python train.py --intermediate_size=1024 --init_std_qkv=0.0398 --batch_tokens=131072
Each number is 128 + 32 x the weight over its row's rms, rounded and kept within 0 to 255. Layers, rows and columns count from 0. The size above them is the row's rms in percent of the matrix's.

# layer 7 attention query, 256x256, rms 0.0396, rows 0-46, columns 96-127
size [ 88  92  96  86  91  89  91  88  99  96  98  90 100  99  97  96  90  94  99  95  99  85 103  87  88  91  94  93  90  98  96  99  95  90  87  95  92  87  91  89  91  89  95  93 100 102  86]
[[162 199 125 138 137  71 121  99 129 139 151  82  74 125  56 141 128  98 102 144 132 144 141  81 135 148 121 105 106 134 117 111]
 [173 131  93  70 117  99 142 169 136 115 197 143 164 105  91 126 117 144  98 121 145 113 138 112 131 104 102 123 162 114 122 113]
 [151 169 164 157 134 153 115 145 193 120  98 143 101 121 105 191 122 137  81 120 172 162 134 148 158  97 165  78 101 109 105  47]
 [113  55 154 103 124 149 105 166 105 115 100 168 162 138 103 162 124 121 156 148 147 182 110 103 148 142 119 110 111  85 183  74]
 [142 126 135 108 118 123 106  76  86 156  64 108 100 134  98  83 114 149 110 120  89 141 136 145  71 105 110 105 131  74 159  95]
 [115 156 169 135 127 107  95 157 152 100 152 175 128 146  77 131 132 182 142 120 198 102  89 146  64 104 120 100 111 141 123  68]
 [131  85 136 101 177 139 103  53 103 138 104 114 110  99 121 143 157 114 133 140 100 147 140 161 111  90 140 137 164 124 136 166]
 [104 108 114 148  93  91 109  92 111  73 195 202 171  98  91 125 119 113 139 101 145 133 134 147 140 166 121 157 132  69  92 129]
 [101 145 161 148  81 132 113 168 172 161 150 161 122 154 140 204  96 229 100 185  90  19 148 155 165  79 116 123 106 133  87  94]
 [ 98 151 128 163 161 136 125  91 176 111 162  92 133 107 116 121  88 105 104 126 134  70 114  75  79 150 134 152 130 113 100 136]
 [136 135 101 122  53 173 143 105 169 139 134 143 182 122 186 119 124  84 141 112 150 164 171 193 143 109 146 137 158  44 167  74]
 [ 67 125 126 115 192 135 112  85 187 150 100 149 149 156 103 122 118 161 131 119 150 181 144 153  96  99 105  98 133 143  83 139]
 [ 46 162 190 111 174 123  62 154 139 120  94 142 140 141  85 125 146 109 100 100 200 150 170 153 109 170 110 177 127 129 148 156]
 [124 136 162 147 154  80 144 132  59 125 150  95 139 189 176 114 152 145 100 131  86 127 151 180 127  53 134 110  93 108  81 120]
 [ 93  73  84 105 175 151 124 150  91 101 144 104  93 104 176 165 130 122 141 103 120  62 132 131 155 114  91 134 149 117  51 183]
 [104 157 119 181  32 173  78 143 156 148 139 147 117 137 142 159  71  93 173 177 176 153 151 144  71 133 109  95 168 170  77  88]
 [131  72 111 110 163  90 121 101  83 163 110 205 159  72 167 143 178 118 124 158 128 104 109 131  78 184 112  95 112 152 142 145]
 [ 99 111  97 167 187 102 170 108 110 144 159 130 217 180 113 130 161 110 124 124 102 141 125 137 102 138 130 106 146 230 149 136]
 [119 129 124 117  76 144 144 137 109 158 105 140 132 140 117 138 146 119  89 163 115 174 152 174 129 105 117 155 127  88  87 110]
 [129 132 141 121 137 148 150 106 116 140 123 151 113 142 152 180 192 130 133 173 108 157 157 209 167  81  98 189 146 155 124 112]
 [129 136 158 155 155 158 106  51  71 166  78 202 121  85 170 127 134  87 150 112  87 145 133 141 158 161 156  93  95 124 166 132]
 [149 120 136 105 178  86 205 176 142 132 113 146 183 139 210  85 186 170 128 115 130 115 126 134 114 186 185  91 153 155 181 182]
 [149 130 121 124  92 105 161 155  85 147 175 109 142 132 112  84 124 146  87 123 145 137 102  97 111 146  82  81  80 107 146 125]
 [161  82 176 134 148 152  93 168 122 119  27 119  96 128  83 150  83 167 143  86 191 103 137 106 108 101  65 167 121 122  67 170]
 [170  96  98 164  71 133 161 217 132 128 181 161 133 168 129 141 126  96  96 155 169  76 120  85 144  61 170 126 130 143 112  99]
 [130 131  91 133  70 111 156 189 165 117  83 156 116 134 116  78 108 172  77 138 116 112 109 103  82 144 203 107 119  74 130  86]
 [ 76 100 124 102 184 134 151 136  98 128 167 144 135 163 138 103  97 166  91 117 126 135 153 139 142  69  96 114 101 196 167 112]
 [107 123 102 126 143 111 123 121 103 136  84 135 109 116 102 108 142 166 116 152 115 144 116 104  99  95 127 140 124 126 121 130]
 [121 169 156 144 128  75 111  86 117 121 136 129  96 104 145  33 138  86 103 113 132 196 109 147 167 164 151  86 148 127 156 140]
 [173 102 144 133 111 127 108 134 116 106 126  99 130 107 141 120 130 112 185  65 103 168 132 117 147 171 158 122 139 109 183 159]
 [117 187  92 145 162 117 134 163 134 123 164 111 122 109 102 112 120 150 133 107  99  77 139 126 160  87 152 150 135 106  65 161]
 [138 131 213 162 159 145 107 118  53  75  91 200 128 135 141 136 109 119 167 117 148 220 117 137 179 186 178 146 184 101 107  91]
 [145 126  50 161 101 139 106 183 136 164  95 126 133 156 126 168 122 108  85 159 111 145 131  71  99  92 145 153 126 161 140 151]
 [173 155 167 113 201 101 167 103  95 147 156 134 113  90 163  65 107 167 113 124 149  86 106 117 117 116 128 135 181 117 107 200]
 [107 136 148  77 131 120  60  71 125 154 101 197 147 143 125 175 131 141 130 131 105 110 149 144 167 130 140 116 133 125  88 165]
 [181 127 102 107  93  93 103 163 175 136 171 114 155 150 113 157 124 117 127 170 187  90 116 188 114 127 146 124 120 109 107 133]
 [114 129 155 145 118 185 128  98  86 188 163 167  89 110 113 185  76 144 116 172 124 138  67 153 143  85  93 158 138 191 153 161]
 [157 137 136 103 156 133 100 144 186 153 128 154 159  99 105  78 129 115 146 162 159 180 143 167 126 112 181 137 124 209 184 155]
 [165  91 169 155 122 145 148 108 160 132  62 143  92 107 119  81 135  98 112 136 101 179 140 157  79 192 114 146 204 129 195 115]
 [ 84 157 149 162  80 138 177 132 193 125 202 199 146 115 161 184 114 107 135 119 134 116 125 101  68 115 147 149 156 187 170 149]
 [117 182  65 213  93  87 138  69 175 145  75 158 108  96 174 159 139  95 166 127  91 121  89  83 121 107 129 121 148  53 135 113]
 [167 180 141  64 111 168 109 150 170 140 142 109 119 127 120 180  87 118 131 131 113 140 146 136 146 123  56 161 137  98 103 131]
 [ 84  88 187  94  90 141 147 154 145  98 145 126 129 119 127 128 123 106 153 173 153 144 115 127 151 140 150 132 133 148 118  97]
 [ 94 144 161 133 133 165  99 157 105 121 112 141 124  89 106 124 160 163 138 140 189 111 125 139 135 131 149 165 103 231  41 255]
 [152  99 133 141  72  84 116  92 111 164  52 140 125 122 166 116 148 121 132  70 211 161 126 103 116 221 121 111 161  67 166 144]
 [154 108  91 146 107 100  87 147 134 156 120  95 126 144 110 146 178 155 150  88  87 142 112 139 106 122 107 105 178 111 168 108]
 [114 109 123  91 140 107 130 126 136 139  84 134 115 115 147 144  95 113 133 148 159 127 117 146  94 145 129 120 132 127 139  62]]
# layer 7 attention key, 256x256, rms 0.0397, rows 0-45, columns 96-127
size [ 90  88  87  86  90  86  89  90  93  98  94  88  97  98  96  97  94  92  96  90  96  85  94  87  85  89  93  94  93  96  93  98  94  89  91  94  91  88  89  89  94  87  96  91  97 102]
[[170  88 141 120  84 131 133 144  45 109 123 119  95 163 124 199 108 144  67 114 130 103 136  73 131 121 169 108  98  79 145 160]
 [141 118 113 140 125 167 164 144  66 127 124 153 122 123 109 134 170 165 132 167  96 110  81 132  94  72  63  86  99 131  84 109]
 [143 158 121 134 115 120 104 170 144 146 113 140 103 139 116  81 162 125  40 129 167 143 155 156 151 130 187 170  72  99 115 113]
 [124 100 161 101  88 114 152 147  97  86 163 130  92 161 129 154  89 151 157 118 152 172 112 132 145 169 142  79 108 177 143 134]
 [127  80 166 159 166 147 121  83 141 131  76 104 125 133 151  65 128  98 101 161 117  91 117  97 175 109 160 124 166 107 122 122]
 [126 135 118 162 121 108 122 134 195 101 165 128 113 139  73 167  91 169 169  82 171 107  97  95  92 114  71  72 171 133 163 185]
 [151 155 127 183  91  69 135 137 148 143 133  48 114  99 139 146  94 142 129 174 143 138  77 150  29 146  92 150 165  94 121 103]
 [145  58 123 158 101 124 103 138 122 132 171 122  91 122 121 152 101 122 191 104 117 114 165 159 151 103 100 128 164 112  71 155]
 [141 158 152 107 115 137 162 158 126 110 155 134 206 152 128 140 119 125 115  78  98  96 110 124  96  56 126 124 149 166 121  79]
 [ 77 103 132 147 150  87 116 121 139 189 146   0 143 144 114 144 136 145  15 146 141  94 154 121 122 130 106 165 123 161 113 151]
 [127 104 101 157 114 113 114 192 108 195 117 166 188  96 134 107 133  99 167 136  93  93 142  75 144 132 152 170 125 140 123  92]
 [125  92 150  90 122 118  97  87 204 108 102 106 138 174 126 164 136 104 163 126 122 161 100 120 145 156 125 148  93 135 144 110]
 [137 172 112 132 186 154 134 139 153 125 151  86  90 171  98 133 138 118 118  72 164 121 115 138 184 135  68 178 139 130  70 170]
 [ 83 137 147 153 119  94 111 106  61  81 112  88  96  99 153 114 174 169 141 144  97 138 111 134 130  74 112 178 162 108  92 188]
 [145 141 173 131 209 107 119 114  52  94  95 143 137 123 115 206 132  86 113 120 170  96 118 162 107 107  58 159 114 124 119 165]
 [126  68 103 121  95 173 147 206 178 165 128 154 152 106  71  85 119 162 132 145 126 177 116 162 123 161  86  87 218 151 144 146]
 [155 107 142 132 175 126 130 151 140 128 103  85 120  68  78 165 143 128 135 169  79 121 173 138 102 157 136 148 113 169 133 132]
 [154 100 194 154 158 178 108 165 126 123 178 139 163 142 118 147 167 186 123 130  54 122 148 131 182 154  91 102 152 201 174 151]
 [ 98 172 125 176  78 132 167  33 158 162  81 135 142  63 133  97 102  99  93 170 139 159 153 142 125  83  66 175 180  88 142  80]
 [138 129 127 158 112 178 161  34 107 115 149 144 126 215 121 140 131 103 110 186 148 141  98 162 138  77 103 136  97 136 135 109]
 [149 125 103 170 129  84  89 155 117 151 123 203 121 109 126  56 106  52 163 120 131 176 133 119 147 111 107 139 140 144 151 173]
 [140 174 149 123 141 200 155 138 136 126 142 170 109 119 125 129 127 134 169 129 150 143 116 151  77 110 131  74 124 124 112 140]
 [160 151 143  95 157 116  89  90 127 169  86 100  81 106  86 118 130 160 153 149 141 106 135 108 138 124  60  94 169 170 179 101]
 [149 146 110  73 100 131 120 222 109 117 147 146 107 123 130 171 109 133  94 118 102 124 149 119  95 160 145 115  74 168  67 137]
 [122 118 102 116 115  93 160  78 134 153 219 206 140 110 139 115 176 132 134 202 159  86  96  96 146 102 153  98  94 116  75  85]
 [149 170  80 158 144 153 147 112 138 139  44  98 155  83 158 142 115 132 149 123  73 134 120 160 140 139 127 139 107 100 144  89]
 [104 121 158 114 162  96 103  84 123 103 149 191 154 104 117 195  72 126 149 142 112 115 165 142 132 168 149  81 138 185 205 167]
 [143  89 169 137 190 125 126  59  75 179 136 109 172 157  77 110 144 127  61 137 161 112 106 141 180 107 139 138 127 167 188 161]
 [160 139 147 117  61 138 112 107 124 136  74 135  73 120 146  45 126 159 163  92 174 151 116 118 183 150  96 158 124 123 142 146]
 [171  79 119 138  92  78 186 147 173 133 156 148  81 132 151 116 130  97 108 106 127 125 135  99 117  84 171 120 144 158 213 174]
 [110 140 183 150 198 114 163  92 168 201 143 141  25 129 177 111 145  88 165 132 168  95 128 137 123 134  93 119 148 111 145 155]
 [121 149 143 120 158 118  70  82 143 161 135 110  66 122 120 153 103 128  85  70  98 100  73  97 186 149 185 116 148 117 137 124]
 [182 115 129 139 186  81 180 140 110 191 127 172 125 105 128 117 144 105 119  92 119 106 112 126 119 134  80  77 171  58 191 104]
 [ 75 145 105  68 123 154 172  99  87 119 116 151 138  70 123 145 154  86 153 186 147 131 132 109  97 140 134 151  89  56 207 111]
 [ 63 142 121 122 186  58  88 155 101 111 152 145 134  98 133 121 132 139 178 121 113 170 148 151 138 113 155 126 133 139 130 170]
 [194 201 129 102 151 139 150  81 137 164 135 108 122 140  70 115 122  59 148  62  86 119 168 169  97 136 104 138 147 132 115  81]
 [ 80 135 191 124 100 121 129  98  84  92 147 154 109 149 134 195 152 174 121 168 115 111  81 172 108  89 103 108 136 135 117 137]
 [186 139 103 101  69 146 142  80 128 129 124 148 159 151 119 111 162 112 169 127 158 160 134 111 161 117 149  51 151 104 114 148]
 [154 128 111 102 121 162 119 134 255 107  51 188 126 159 138 149 126 158 123 116  98 146  89 132  93 136 108 128 196 153 119 126]
 [168 147 116 195 199  98 201  65 170  98 152 167 114 116 114 165 110  99 151 149 136 105  90 137  86  93 128 135 168 207 154 138]
 [ 76 154 100 176 102 119 142 123 131 107  30 128 146 129 106 143 123 106 162  95 120  65 131 132 171 105 165  86 108  80 136 125]
 [144 185 185 133 110 125 123  93 152  82 127 124 134 139 146 146 118 104 146 140 114  95 138 133  99 142 181 136 116 111 139  92]
 [ 82 145 124 134 104 138 153 137 142 198 117 102 130 159 163 127 139 152 126 153 121 170  88  98 104  78 121  99 144 176 143 108]
 [ 80 181 131 134 101 181 159 132  60 127 147 136 131  68  95 152 129 148 103 180 120 114 187 156 177 115 129  80 149 172 184 173]
 [139  86 140 132 114  98 114 135 160 115  98 133 141 101 124  65 133 144 104 115 113 165 117 135 164 131 155 157 167 102 114 160]
 [183 120 139 126  50 147 131 130 133 107 229 135 165 116 145  89 137 128 123 132  97 119 155 139 110 141 187 146 124 119 146 105]]